{"d_model": 256, "n_kv_head": 2, "vocab_size": 1024, "activation": "tanh_gelu", "init_std_down": 0.0546, "optimizer": "adam_hyperball", "beta1": 0.9, "grad_clip": 1.0}
Each number is 128 + 32 x the weight over the matrix's rms, rounded and kept within 0 to 255. Layers, rows and columns count from 0.

# layer 6 MLP up, 2048x256, rms 0.0546, rows 763-809, columns 192-223
[[ 72  82 118 125 154  97 159 109 171 115 136 148  94 156  97 136 175 179 126 119 133 135 195 129 137 185 115 123 139 121 106 105]
 [118  94 129 169 149 109 130 124 167  87 146 167  86  80 134 108 104 164 143 159 216 113 146 108 143 144 169 112 140 114 112 139]
 [172 145 132 149 115 126 176 102 165  97  89 160 134 133 100 192  81 120 104 149 168 131 131 101  80 111 120 151 107 127 108 125]
 [107 140 103 186 125 102 150 113  90  60 146  96 113 173 159  99 112  84  82 117 141 170 139 123  95  96  49 111 122 110 130 135]
 [143  93  80 135 146  46 120 133 137 115 141 143 116 159 141 144 110 120 154 147 127 105 129 145 116 149  84 136 137  89 115 128]
 [ 93  97  97 178 152  91 136 140  96  85  96 122  87 118 106 168 151 143  82 115 184 167  68 194 131 130 138 127 153 108 104 121]
 [185 124 115  88 155  92 148  81 137 167  64  95  81 143 117 110 109  96  92 149 154 159 137 141 149 132 159 167 134 110 139 117]
 [117 168 142 133 113  92 127 150 104 138 141 141 148 162  93 117 153 114 162 157 118 137 132  51 155 174 189 134 121 140 185 102]
 [184  77 125 150 158 151 124 101 102 109 137 151 120 127 126 117  70 136 119 146 116 156 147  79 125 140 150 109 126 138 144 130]
 [106 103  98 152 203 124 108 163 173  52 152 171 117 132 130 127 105 158 107 131 173  83 133 183 147 162  96 131 129 132 189 163]
 [163 148  95 101 110 138 160 155  97 142 145 188 157 145 126 101 108 143 117 123 157 162 114 197 111 160 156 164 107 132 141 134]
 [126 146  98 135 103 160 175 154 166 182 139 135 101 129 124 163 122 144 121 175 112 116 126  84 109 139 159 150 134 109 183 113]
 [138  92 131 159 156  92 155 128  93 111 100 105 109 137 138 124 125 194 127 132 104 167 114 147  94 125 137 105 137 147  78  82]
 [ 40 136 132 139 162 142 144 108 116 115 139 107 127 175 184 130  62 188 126 113 110 113 153 123 102 198 106 106  98 130 118 121]
 [155 112 136 122 117 143 125 105  90 111 129 144 153  94 161 130 117 133 143 120 147 143  59  79  96 134 152  86 165 114 157 117]
 [139 133 115 196  91 103 123 132 123 112 111 149 103 142 157 190 135 153 192 134 144 186  71 109 119 196  69 147 153 133 147 152]
 [ 88 147 107 120 189 151 125 117 123 129 133 141 128 184 144 144  95 118  89 171 154 116  74 146 101  95 125 128 161 132  90 149]
 [179 164 105 121 124 121 174 104 102 115 103 161 106 147  59 123 173 151 114 100 139 177 125 127  75 142 128 116 107  83 184 166]
 [124  80 131 170 116 194 167 156 143 121  67  84  96 109 163 148 129 184  95  82 153 151 122  73 133 128 126  75  96 115 124 152]
 [ 84 130 140 154 165 129 160 155 137 101 105  91 121 133 118 101 139 106 163 113 105 183 133 117 121 103 122  91 161 152 120 124]
 [121 120 162 142 166 141 141 202 129 109 136 105 113 191 111 140 113 187 112  98 114 149  84 137 122 174 135 139  94 137 104 174]
 [129 115 144 191 137  93 131 104 117 125  87 133 142  90  86 108  88 138  77 170 113 132 110 156 129 127 143 175 177 101 150 102]
 [140 129 100  93  98 174 162 163 154 186  78 128 147 125 181  98  42 125  70 125 178 144 152 122 109 183 123 144 110  92 100 100]
 [109 124  98 107 116 130 162 168 106 165  36  70 157 117 138 120 120 126  82 154 166 107  83 109 160 154 195 174 193  70 147 128]
 [105 122 120 126 137 114 112  79 107 136 134 126 162 162 169 166 105 132  77 105 116 129 144 161 151 111  85 146 100 139 165 155]
 [153 186  35 114 117  41 121 137 148 160 112 159 125 133 146 147 116  82 140  91 163 137 169 109 118 166 118 187 145 151 176 112]
 [155  95 131 126 155 123 142 130 126 114  82  82 128 148 160 234  81 181 104 117  99 135 107 194 110 128 119 133 130 139  85 120]
 [149 137 168 151 109 110 174 117 124 142  98 166 142 128 143 168 155 136 133 151 221 132 133 109 139 143 131 133 117 136 159 161]
 [151 181 101 119  69 163 127 140 105  85 113 105 127 113 108 183 100 134 163 171 156 123 165 121 146 144 137 144 113 150 155 142]
 [ 99 159 111 144 168 151 111 115 102  99 142 112 162 157 119 141  95 205  99 149 248 139 140 112 128 177  79 125 118 142 138 122]
 [123 123 154 168 110 162  96 117 117 140 116 114  75 127  71 137 134 221 132  38  89 163 130  65 153 120 154 134 149 110 148  99]
 [176 134  72 118 116 150 138 189 102 138 134 180 162 179 123  95 159 138  88 118 135 190 142 117  74  74 145 119 162 125  81 139]
 [ 85 183 117  75 130  99 174 159 145 144 139 110 109 123 105 131 142 110 122 132  96 191 138  95  83 115 117 106  99 188 124 164]
 [111 127 138 184 157  70  70 100 106 172 103 173 142 126 181  96  56 141 106 142 113  91 122 185 139  95 113 141 131 149  84 131]
 [139 112 156 102 140 100 150 131 138 182 136 138 139 125 173 168 134 147  95 131 115  70 160 123 125 190 214 132 141  55 131 155]
 [125 133 141 112 102 170  85 122 162  79 148 101  84 120  67 165 113 128 104 123 123 159 114 133 130  97 123  83 153 145 117 133]
 [100 133 120 132  59 136  62 145  95 158 125  91 149 127 142 121  98 185 138  90 150 129 123 131 148 188 170  92 127  99 118 141]
 [191 156  33 111 128 110 145 145 184 135 131 130 134 105 214 111 138 122 151 130 214 162  89 119  90  91 182 156 185 133 145 130]
 [114 163 136 134  77 117  80 126 111 115 140 161 104 157 123 140  51 151  94 128 168 118 143 115  82 171  98 175 174 111 144 145]
 [120 129 153 170 137 123 121  74 110 156 153  72 141  93 166 188 126 172 119 106 135 181  96 107 114 151 169 144 122 118 155 126]
 [ 63  73 140 119 135 153  87 154 123 174  89  97 126  73 117 125 129  99 106 101  88 132 150 180 117 160 159 144 131 116 120 108]
 [115 100 165 138 133 155 146 129 192  33  61 147 125 102 127 143 132 135 138 125  57 136  74 150  83 117 106 115 179 100 132 132]
 [105 110  93  84 145 130  89 165 131  77 157 102 160 163 158 134 128 163 119 132 164 140 174 121 128  99 101 133 165 100 195 148]
 [119 138  95 124 162  92 155  80 139 148 102 115 192 179 202 131  89 133  96 179 105 105 129  84 112 156 159 130 118 138 130  84]
 [111 138 150 150 107 130 127 175 111  67 156 146 105  88 121 164  63 135  98 103 118 128 154 158 119 153  96 184 119 128 152 144]
 [136 125 141 119  85  75 138 178 129  99 139  77  88 146 179 108 102 163 122 120 183 110 103  99 131 172  76 186 219  95 133 121]
 [ 88 125 140 172 118 115 174  67  79  82 122 104 139 154 148 122 100 182 177 138 139  98  98 134 110  95 154  81  82 150 149  99]]
# layer 6 MLP down (transposed), 2048x256, rms 0.0546, rows 763-808, columns 192-223
[[101  71 117  92 110 116 139 130 137  73 135 135 112  99 146 150 109 130 110 129 215 136 174  98 139  69 176 152 117 117 165 163]
 [154 190 172 104 146 141 170 101 164  83 100 181  75  63 112 131 129 179 108 121  92 123 113 164 181 113 148  88 128 130 126 109]
 [113  66 133 154  92 190 114 134 124 148 188 152 107 142  84 110 145  86 121 148 147 124 219 153 130 191 142 120 125  87 143 156]
 [159 101 176 164 147 147 104 134 149 165 116 163 147 115 115  82  88 153 155 159 181 108 179 113  89 136 160 110 164 175  98 158]
 [137 127  56 127 157 146 133 163  68 117 110 128 127 111 127 128 130 117 112  93 135 105 121 105 167 143  39 145 122 137 152  63]
 [155 130 155 122 120 174 153 117  59 169 141 147 140 146 159 149 101 114 175 147 133 105 168 141 140 160  91 135 128 120 146 183]
 [112 131 146 124 142 106  93 137 142  70 120 175 162 158  82 148 150 134 141 110 184  86 156 115  87 138 109 128 119 161 145 104]
 [151 128 120 113 170 148 142 139 186 105 133 157 122 135 142  95 125  86  90 133 150 131 185  86 127 146 137 122 142 119 131 116]
 [145 116 136 110 128 193  65  69 163 194 177 153 105 126 106 169 169 200  83 130  94 116 114 104 138  70  46 178 131  77 191 119]
 [145  99  95 116 119 106 139  95  42 120 167 143 118 155 108 140 145 171  71 106  83 150 171 108 143 110 155 117 155 119 134 174]
 [143 158 119 135  96 186  97 105 185 140 134 113 135 119  95 136 186  87 127 175 102 102 131 124 131  90 166 100 117 130 158 176]
 [169 186  96 130 118 129  88 164 154 143 169 107 121 182 129 115 141 118 150 150 103  97 132 127 151  88 152 117 127 147 130 125]
 [148 133 143 115 143  95 110 177 124 162 118  27 196 142 164 200 193  93 156 122 115 127 123 147 127 117 124 117 104 151 138 102]
 [185  79 105 140 130 120 147 105  92 159  91 131 142 107 118 140 155 146 178 118 132 147 118 168 133 171 144 138  98 136 133  78]
 [146 165  98 111 129 112 116 146 133 123 162 118 103 177  65  98 122 115 110 196 133  90 151 152 139 150 161 116 119 124 115 206]
 [132 106 147 148 103 157 121 142 168  58 140 118 104 107  88 118 110  89 140 104 134 117 182 193 108 150 142 149  44 129  99 154]
 [162 137 108 135  85 111 122 127 172 118 133 150 114 142  89 183 173 125 174 179 135 106 149 179  95 153 116 137 158 124 125 163]
 [ 82 119 159 124 156 133 148 170 141 189 118 101 108 123 156 117 127  89 193 127 144 140 150  87 175 135  60 131 113 124 141 117]
 [ 94 101  61 104 109 168 200  75 143 144 148 108 116 127  80  99  97 117 127 129  75 130 105 157 100 120 171 122 157 139 130  99]
 [130 150 103 169  51 125  88 147 119 145 193 159 143 104 116 157 165 119 126 131 138  59 119 104  69 228  83 145 106 121 134  87]
 [153 106 110 150 116 126 165 118 150 144 173 135 168 121  73 167 159 107 125 170 164  85  92 136  91  97 154 138 147  69 159 111]
 [149 181  99 128  81 164 109  96 119 193 114 140  98 178 101 131 128 114 144 146 105 135 203  93 182 110 152 129 129  92 114 181]
 [153 157 154 143 167 161  92 185 117  93 154 117 130  96  79 173 135 187 175 114  77 129 105  72  79 115 131 151 106 132 126 140]
 [147  61 125 134  78 161 137 148 110 158 122  97 102 100  91 188  87 180  60 104  99 119 152 124 102 142 133 163 172  86 149 168]
 [135 129 137 139 116  98 152 168 119 171  93 141 110 111 107 118 149 147 116 124  96  93  87 135 102 129 179 123 110 146 140 127]
 [138  90 146  96 125 106  87  60 150 135 107 134 105 130 233 115 101  85 147 123 167 167 113 152 134  84 102  93 141 121 112 160]
 [172 150 131 210 145  99 157 110 119 133 135 111 148 136 117 158 156  47 161  85 100 183 130  83  91 138 144 162 141 117 104 108]
 [147 128 137 117 123 122 131  91 186 129 112 108 124 165  83  89 114 107 109 201 111 166 159 121 154 163 135 118 112 143 140 103]
 [138 104 133  87 108 155 141 151 167 114 100 142 144 161 116  99 150  75  98  77  93 135 107 122 118 131 117 125 151  75 134 115]
 [148 120 119 138 151 119 151 155 133 144 194 164 147 117 144 106  87 147 112  78  99 156 115 120 158 121 159 141 163 148 121 144]
 [132 108  99 138 118  89  84 119  92 123 110 135  29  90 151 194 131 126 168  85 141  90  81 104 137 139 125 130  84 120  77 183]
 [101 185 102 136 103 135 147 119 122 117 128  91 111 199  64 112 123 206 152 113  92  95 132 146  98 103 109 246 139 142 114 164]
 [178 128 129 141 101 174 135  94 161  97 132 134 178 190 135 147 117 123 118  77 113 117 119 161 150  89 163 136 130 119 106 126]
 [104  42  99 137  73  99 185 141 155 132 121 151 169  89 124 150 157 114 108  83 163 102 124 158 125 144 118 120  80 163 130 118]
 [164 120 132  92 173 181 114 131 130 103  97 145  67  72 144 215 143 152 165 102 112  94 111 137 104 106 184 159 108 101 138 145]
 [173 186 140  98 155  68 130  92 107 154 155 105 139 147 155 141 103 116 144 162  91 115 114  95 108 155  97 168 154 142  97 101]
 [147  81 183 101 132 122 146  72 111 169 119 147   0 133 112 149  85 105 167 201 156 130 122 150 161  70 133 123 142  91 174  96]
 [114 184 123 125 168 136 172 138 149 103 123 136 160 107 141 123 121 175 162 140  86 111  79 120 163  58 173 106 136 121 118 147]
 [152 165  95 146 151 126 149 138 152  82  97  88 150  87 117 131 131 127 185 150 100 112 114 172 197 115 130  84 128 124  99 179]
 [119 125  82  68  95 126 122  93 115 112 139 129 154  86 137 111 114 111 116  82 118 128 142 153 122 126  90 179 181 121 175  91]
 [144  94 117  87 104 134 118 142  68 169 140 128 110 126 116 160 146 150 138 173  77 156 161 144 107 107 122 157 134 178  87 100]
 [141 196 117 165 148 152 106 121 163  82 113 155 157 129  79 105  91 106 155  73 136 109 109 100 106 198  51 165 144  76 179 121]
 [118 159 125 131 143  95 157 109 102 134  49 157 177 175 155 138  93  83 149 120  71  66 142 102  96 125  88 154 115 129 135 149]
 [152 135 129 132 143  93 126 121 174 178 105 164 117  88 146  77 113 120  95 102 112  90 146 109 141 131 121 156 118  72 161 131]
 [ 98 110 103 107 119 126  76 112 175 145 131 121 200  86 102 116  93  97 164 164 134 171 104  90 100 130 151  78 170 139 129  86]
 [143 169 124 173 137 189  59  80  75 165 170 186 130 118 112 112  99  98  99 102  92 145 141 167 110  63 174  84  82  99 123 138]]